config.yaml
num_key_value_heads: 3
vocab_size: 512
norm_eps: 1e-06
positions: "learned"
tie_word_embeddings: true
learning_rate: 0.0051
schedule: "wsd"
decay_shape: "linear"
final_lr_fraction: 0.05
batch_tokens: 32768
train_tokens: 121100000
max_steps: 3696
Each number is 500 + 50 x the weight over its row's rms, rounded and kept within 0 to 999. Layers, rows and columns count from 0. Numbers have three digits each. The size before them is the row's rms in percent of the matrix's.

# layer 5 MLP up, 384x96, rms 0.176, rows 137-170, columns 0-95
085:575536491547514437535548568554472502469501483489530579502486502407522440470451484536392492492506497487496476573487385528580575608580573534505462402581522518521449528440519501421461542539613461539467500410419516494484495512521482396509414541531600490478458494552517542479580488508478542544
105:451497413542474534480536592440522572513542494467397607419516498498532566437560502505549495407574376528451523454564482540505483521507545512479493494489531492491562475528473463600551529451562482580479526592470442556524544487463489475580442496507495560478382469460523450371458540464463463485
091:454543462496466534474471448399560478535511421490537509520452515514631512495499526433500409492590557555577440508465510553407450477460507531564541508473583405507496549555443459468480513566492607514616489629481519486479501541569545503476503462470514520473504545496594460582460492436587520488
112:507559513533477497448517555489450543507534590487468485491427466504538350489561612518443553500464534493562584522507563467541505535460446479514462457493524428522494469515406424491559578463530492469409557528508462502437574592401496455471440440469560559589508510400492530438521437575475467522
098:491500507550515512555527451424423570505502528538428485546507498478473527373539611527529482475575569547398464491529473508544443430521537496485478512462470519514436377410469520429431469448623564449554469584531480544569520552533480504428560483534418489470461464555498536577548545495516429516
098:493495606533458496470423521487538481562560491561460501544474461528473544503554516591447482510505465477525454509559504523570497581624484420563513501469533507498558407496426501527485529513433540621436452502478499474424504492330543523442471503560484425444466543390542477453501449435437487529
122:502453437442494545500524451542535511528488531486577460462559551503516529518434478529431416573501570440490541487494517459592496516572580450415505459590447395438491489538522500447474560562519513481547562535576535534378404529498483464504599534444555479459576495528460455611491419522507537564
101:431489412465506547566491489514612523408539493466445488422496504527500477492535397515443433484424515489540486619457588495476412518472491513509562568522517497504452527512495487569454562572593504519649448536538512560531465580520545512517572539450542523491562457491568478530599483451420492481
098:483483543538486500503498503479423546511544488455531488493536494491497436530456545520463424570513514492445452465580374487521541521449491529573455538513524487571545518547508540489564454334579470560522422485509539505372463496549593474521552426433444433435473616474550552518434588495510445500
094:517501483427506495537517591481492470543547524434557498430421460460499421405464530518506406496583514517466391563537437438523471581567561605515540398496556479503489510492456492463544450471502513568514480494489495589538474480461595438461448532466582575506551492543397487455413536418476525529
091:497566541438497591516434466434451550554515498461483484402469451490533536452563458526459482510538537447518506540521533470441485566563437509485516519606502509505449483479522583497478627582512460681462531528427479462533527379517578617482547495463505557505449537543492467492443458529485481469
104:518532441498524526488384479529518486607600489431498537580516400565447503495454555501482553466562432415426575459543491485529493473495443507522454491526433573610576509483415481556451576480575499490473536510467568483502457556437420435616458517500470544545443418433533492505503504533524481512
094:543437480482597490512487497426559335484576574418529539489425536484420480474540517527521524449439439463499517523485490491470506564593497363440492432523556518523476463476462478619488495460434515463430554480445499499568432414429558530565524462445531528456511541431470430503501513517511473511
102:518551428511479520530557365511543443520463565459513460604512488544440476467416477560583472457460451451469530470494495412518443538473487578515631481490551450484499482478523505551522492521443554433502480528566468489443510513444549504600631477435505428433521555544508540561572490566462563436
097:428473409476558478533501500486557555481441465440521590604522477402570540580431535471529435457576573590465547452513573537437473546558471467465438497440535472416430440531487592484525445528499533480528564506494491454406545490469452530482443456463432484570553566455463517499403540492458516493
089:437485449517510461500514526544494583510492573576511412492477521473559543528519466482495532467521524464492511480392498470399515470423518611520607489413604457566476423459552487496455556425428489457537561442552458553380542471482584558451487510483445464571511472501582482567491443454510530570
094:447539434495487564456481420500586517501545518447463478421478488466451572444411522530490570567487489410447461532564510531538508640529395466569503526484457466409475457506494486502451505494469554456508455485336440472497550542528566551503576493465404471471532549488509440523462512518542402501
099:458452479472478522506456521637543445527459560565569515478470565499456420551470522449476481544618518549492465406482549444435489494453429546612488415483502512565463478410449405441575487463491521560492564448480513549449581540535484508596508417491538530470522552521503493495482504577463517406
095:523488400562589470427422497455548562541503450535566532567500506384533450538479442519373513452514482446492504546520452515467455474478504537432500563561432571453479446564510468466481560556600584499494442586440527388457454520514460482485514495526562528555542526467549467391488443481534538521
088:507514462478562471495525520510496503521461583495508508421551470528456527479449571506475489457408441361480509506503415607566550517519545448543529485538482467451557430503551503428502512456618467600517547528510522530386408539507545471438521463584526503543527406495423429591569502432501485471
107:492474465452540503431499466531502582570514474454474509497501524501497459374511452394477474510447524383523532601398591450513507560539463498460443503623515454517625512559525571450528541556465533490492569412491457494473468509531491513632435545492508495534488453432461521522506429553506555468
099:543505541551495509519443559563538467532499475553374559510486440566499519407538448514469557491561446412499489593509453447569564507456578495505494373581542431534505551435559398604501520521446502526527413505525517492464577510502479502468490426501501465591515531498495576468497421526454594514
103:459413412495456605427508520515449433525468496527474415448487557536411546467554526414508486548507559448448535552501551488550458510514507507505529469616462490428416495457563504615399515520534375544510551529536491506494536470555474471502517478450466507469473474515552582423559570522431594502
105:481519602385483487483551488473513483507552581384491427517507513463550510495490589488474541468471363484497499514474500538590411561456440495467535473579454377508514469504495567544461470513480495598550479414521628523467494488497569499522493533415455618472510549511540502468484488495494480583
106:554473489434506582487617499469546567624481429523454480548454510431540394512526525483420473504622454502495544468490624475480423524527476527462493423515430498495527420471468459578472581475461502466462479537500383465472588531462529514413481542521506514518543516518548491476539580563473437474
107:459471480454502395501395516528463505557542513464532478542551557515461460514536500535449508416522479592538462481632498451476541554488522612551419456523464401479516569455545566560505489456511504505529441483440585481463536498424522376555563503390470501467519551542519589496499587541461512468
093:424438472520505504515507505548491461471536543483479574562405418495561568463525471473508571547479471477499489491514569435530525500531541449579479534581535533443489440376453524545598437467423506514444415457439450476503435497384476437517510498344504598534502537447530429481482515528510489564
086:499492505490540559473475510548473543520503491528530495437478560388556454455475513575545483472451577507459500461517491480426431464492401459382519642521481430576427543443472502477510483525536450463449393529579475533548547541568550510511548581518446596559411507511474524408562519461459446485
104:511569468450502497500616520540535407589424419469533495552442554440471519461619518499527488462499513512486529523462476568548495508423468489458391507452608486530437529472408506553555492537440531569468569569534533487461448489522528461439498498465535471587560444610468435563527437479556494444
101:474570506583386553468551570541520592626486452441488570489534458497487498432460467498508621410493508509502558470520427460494469442416577555483436472507527472484569484623453549459536485509579478519456490479443502516421581468459516550538415462433517517469508535487450506524478518526460401506
105:428439558414556582528482498422493603428484522478513575451463552571486429562518551461482524479465526411414550539436574534486456462556492525497538466558516478478523503485549465575565636420456403514488552501483542556466518482517576468465589520468498451462565497490492505528573501555498390505
112:513556429536517427427435549416461490553517462509536449526570478452576506447560538439471518560474467523560525532560469550491435595524489456489445513526524509542482483437557508489463477383499395549527439550481533482471542413556538470507504489511607510479420498508590370482487536511591534608
104:517420509577479528493533555556469474497454575422482595467434497520530572447520492487530437536507544522469505482569584465531455518493452528551507442592465425491618519581467502468514554553478432474485533480384547467513465566423429530515621452496476554583457429464461460485493486456515411418
102:487410499576462454505499552541453461523543526500459441431494515556514528489542552539425528535455523495451497522615445454560554489579533534452615453519519540508445474399472562460517389448382476548481419494495443486541525555500492472476409545522424532442398555530493437555479548432549486549
# layer 5 MLP down (transposed), 384x96, rms 0.165, rows 137-170, columns 0-95
084:476516584532505518525563489376527455520432445537488520529568536505493518481435524482443557504433573489477467609491552392505541468560533475592528497477441524470431474386480489527530485424428495479517562502451535515431487478443480435483528515460551453559482446374565576584469600546515558472
106:549524461432450425520424428542456426507492532472546470514450516535454440450490516598458627620485522439529571624530503444502574445470456477492417571443566484502545526513530514487553529552465505494526440460541512552391515564510470509455579547560488561558557476550478548458481511487469587480
096:499479630475486485459443583504561472493503476559464459543462600508473442448418473492457523513488541444536514520450533479527553573603603442512481481547547474426461430520479460533486589509515494548494517354548587498534537607543471515489502464497511514608507570438510476558435519502479518393
110:421385561466519493503437459435531463454473494482452528492542492516484396526441444491573450438491500549536428457438462540427503559570472493526508572490532477529526421507542524606543478435581524443504520438466544502439510435490565500464487560465516586586416425478397378504470532500456446499
092:507583501557536442517493517477566443511528513479483484461533497376442474561533503482451523493569472536566401573518558473470464554466491468497511599525449495445514413524420477515566499530450485345540501413555434521482567483405451565588487546536535576449500498562582489427512539455447537493
094:506510431489545542413614536463427505439463614490568501450519527484515456486460451384525446471455523466443455527452468467485380485487526479424517507523450408392425498522543501413525490541505536505544599580555480531542433491538520488512578404504527526478517449558511537599456521513555496546
117:576497551460405455553468491570594450499457511502540532468443484605472523471568523490457530573525471524477524575529401464570495494492572381498480462487545494426483447544531463438513564553613516486520461471506535562591475490470540461532470596534588622487400487482505437465525507443507485529
098:513443528551489458435572527468467462550464445449584514513424481460483551313469576472512564545528540499496509469554515471530512504374533501524489406508410526491545550452513518503490503504444542535450534426462450541447483468429465569500416448545495516452470545539391460508467468515630454490
090:483485455511544476500380580511475467525470416507531568481491464568528583421484546466473540498496475433463543512580426528484614435548503454553592517513471505550519403449587481471509519545404459419510502532522483562568494556476556496572469547492439431439508441450570493457446404549560556527
095:523552476546493518466475424496538487484531582479445546502441491554488421538564553443503454525445421544457490514505502579497546474557485532499413586403493549404460527424419544544509515511577531518534567484483496475673452440494449585570479414569487459510505539470580519552437479440479494449
090:505563491492528500507453541527469594565411557480573531483561521577567590572457523533537426526446555550515474549494501483494469426485494426527508547520517621506537498550569518467475393475580491531556471590623501530476464545408559489431521436499539531413493493544496510408581551509457485536
111:507466427586518470448559535534431542556468368570528562553459465495484480479457426462525476526505494455504579451494500442605547533549508505500518542633474560519526522478523511574476471536500541492562507427518501446509452529496631556505517421507349524503465457470488424483459542436462498590
105:463568435501502479584512548454402581549537539454530498462514418499559559579428420528531525467534548359524540429541546433527397475484572450480544508499497491549540583480453541537509598479536554489542523517432559543456510499538546437476458442468540457450398495492481482511560552534401479519
106:464557504417544529381459534615451541503421524455518587487501517506450451515603567548538504553499482491442553534486506469494592547484571482430531490496434511480502380501507524537465523513533513482454548461478561453462337466495476462460554475529610569503465541555577466482559490498585513528
109:448514480518490487559523465475476469485561554498638492525424511470492512442525521535546503493440456461472441595552424552495479529530559435487553481536468564425448539454475489387477502554486392508481495541514567432433402513493541503485461511511534518559517339471630526555526550504528405471
081:588486538571536507500567471552498381462467493509576535389481519523514572432493490576535531523512489559538470389608459520592580499525460514508456499578516552542485501441474436496524509515447528551492445497534413420543541466480495545572392483490494603507464518539477572496562531497595464428
100:461466541509528495540411511486526483408408528552536475457409537611532520503543496490430433453550551533468438498535451515564505576485513621506503500584532404447568489546432491500550360609509574511470506459467489504459471476461555513532541418427519501547528505555502497443475471522522590430
095:462475490507451465518507492414549531505519512501486520467414548489495586455523404415572537464452488500487360489465525470557531585567559480439619511406426481440435470536576512481523503525495556499514507480429581413641502497478419538532503566440504583503514494525592545506456512491512470514
094:350582475470563536481520576493392480449502459475571612605469513485462519527449412537495576428471597530536475564467511434447416493523552463444446536436545496566462499449511459525547526497520561536429465574508511511536539438450510478536435490526511421530565492450484472518456451442457505547
097:504431527535482501476523542523543504462410534477502466510427500418522454508550466491533453445526505571409460414535530505534362493544510547467522453377457476518421490440471559650484547495443518507492564426476484457561511439563496546497498621462529421540553482533483519534379478462522500455
100:529434509509546526453546580388484454481458485460544479493467499481411538562421475443463497417442550529506522530505494521498438569432586556521559527437506499471503541454526409548455466553519505497598462479573483603487642520542395470506545517447571477442505550497574586562438500467536500459
095:504497533495468465448485536518487568494553558470551437381497510418458548516572518576464416546456492390470459495540481551484488550620565526521473516473454540470534407538631542486432548529551439542468602464511527445446447451437457479455534509554442500445502474533548436560516585520497438548
105:436515529413512540448406512506417457456546467500455499496505567482549588525427592481464492574570475393569466436632541478481421480548436542565537476532476516477612435542521476434429544477509598421519449515450530542447494528477594542527454562495469523525493470544488561529478546513515517469
118:501438438508562513543472522450488373491497551579493446545482484471457507432525517522444465520575483518449603502475489391422459495454481527510522494441588517555500554557507499456475535519515549491565429515555424525488487577374516416372510489444468484461491419416553603528549531487446480539
110:511561474516524540433446430478516527552556543545522523508460503557475561457448455469515442498430390549518542576550524434483509444411526511484491478546524590571453561525564437619431527456454482512511461512475608497487429408554594480535514519492537499522532460534490653555569563531503541489
116:510544573526518465477602545468547446514474541476510556505480421422492491555552560457370483590460555573514499473479525578570457556476553621512534494561521549476507489429450567454434522497478555502403422505510477472476477500544487490519552504485548525375451499489409449468614558474522431491
100:610416570500479494506454433500486508486574402445557460473430517516496473552512512479468517481517479529520623460501443523474508532506568474525490497462439468535479536400480384523539502552443520570469411456523563532607517374514537461447467513493381531488501573580562494480469592471434507508
083:548541471515457466553562548506514463424485480503461431473475551611664472463566467465552502494571511482521505457440418455611550562495521462566537537461513547444571530470546501452371516562570522440525512506465488417530508493526456567577417532548558522475493444511526473546493491550557423460
110:427473445497437670506461564428402491504573531579446481541509505514561527459430504409531437488422472487549493469473544497401522500529478500529553483486543494496533425483527496585419520400478487437497583416521482599541629525518488517451450548462558442508510532498519510507552496520541483461
106:456606533535486400502494498478459444478450625455614432450464495500481579525417533515510497524495522497509462511597496592361497574522482505539492526443560502517512558475608500492519487486498599441476480499575447505542428486442505501477508513477524535593436524479544475603554508516590455450
101:469548518510456506510486559460608492569521541563447500528448530410512486623512494527567516448558463622449508470500487465457530522506485536406420544483568483474433453496472525463423467465526473508615453525540492519457505610481372460461477513556597516489511383438527436463444532467518484530
106:406468538378346499482551492488426456450491514430531497540466489578533496499423487492492550454521467509373516533512483534539429498498542463617542492426444522456490536469474614511551521465510527512450548453470505396483485541521473538487530550505571505454477529481559484536479467354480523419
111:499554548507487521542504495512544499464498436481556446520484388504449472504490514501515675435495496502538463492546492434457557580537607458488498552469523600469482439573519475456524477410526555464526430448568513525562536474484555511447365542496472457443459599510527574531461459554481502608
111:531458476529523538535567542422390390573452602510521478532529572442486422537527471559504464497363506544518486528485455421538538491486495498512517460520487472468470518475504409520460503458515454534472522456518548526533431442506608509600457462415465438435502566484516542365572453447440532513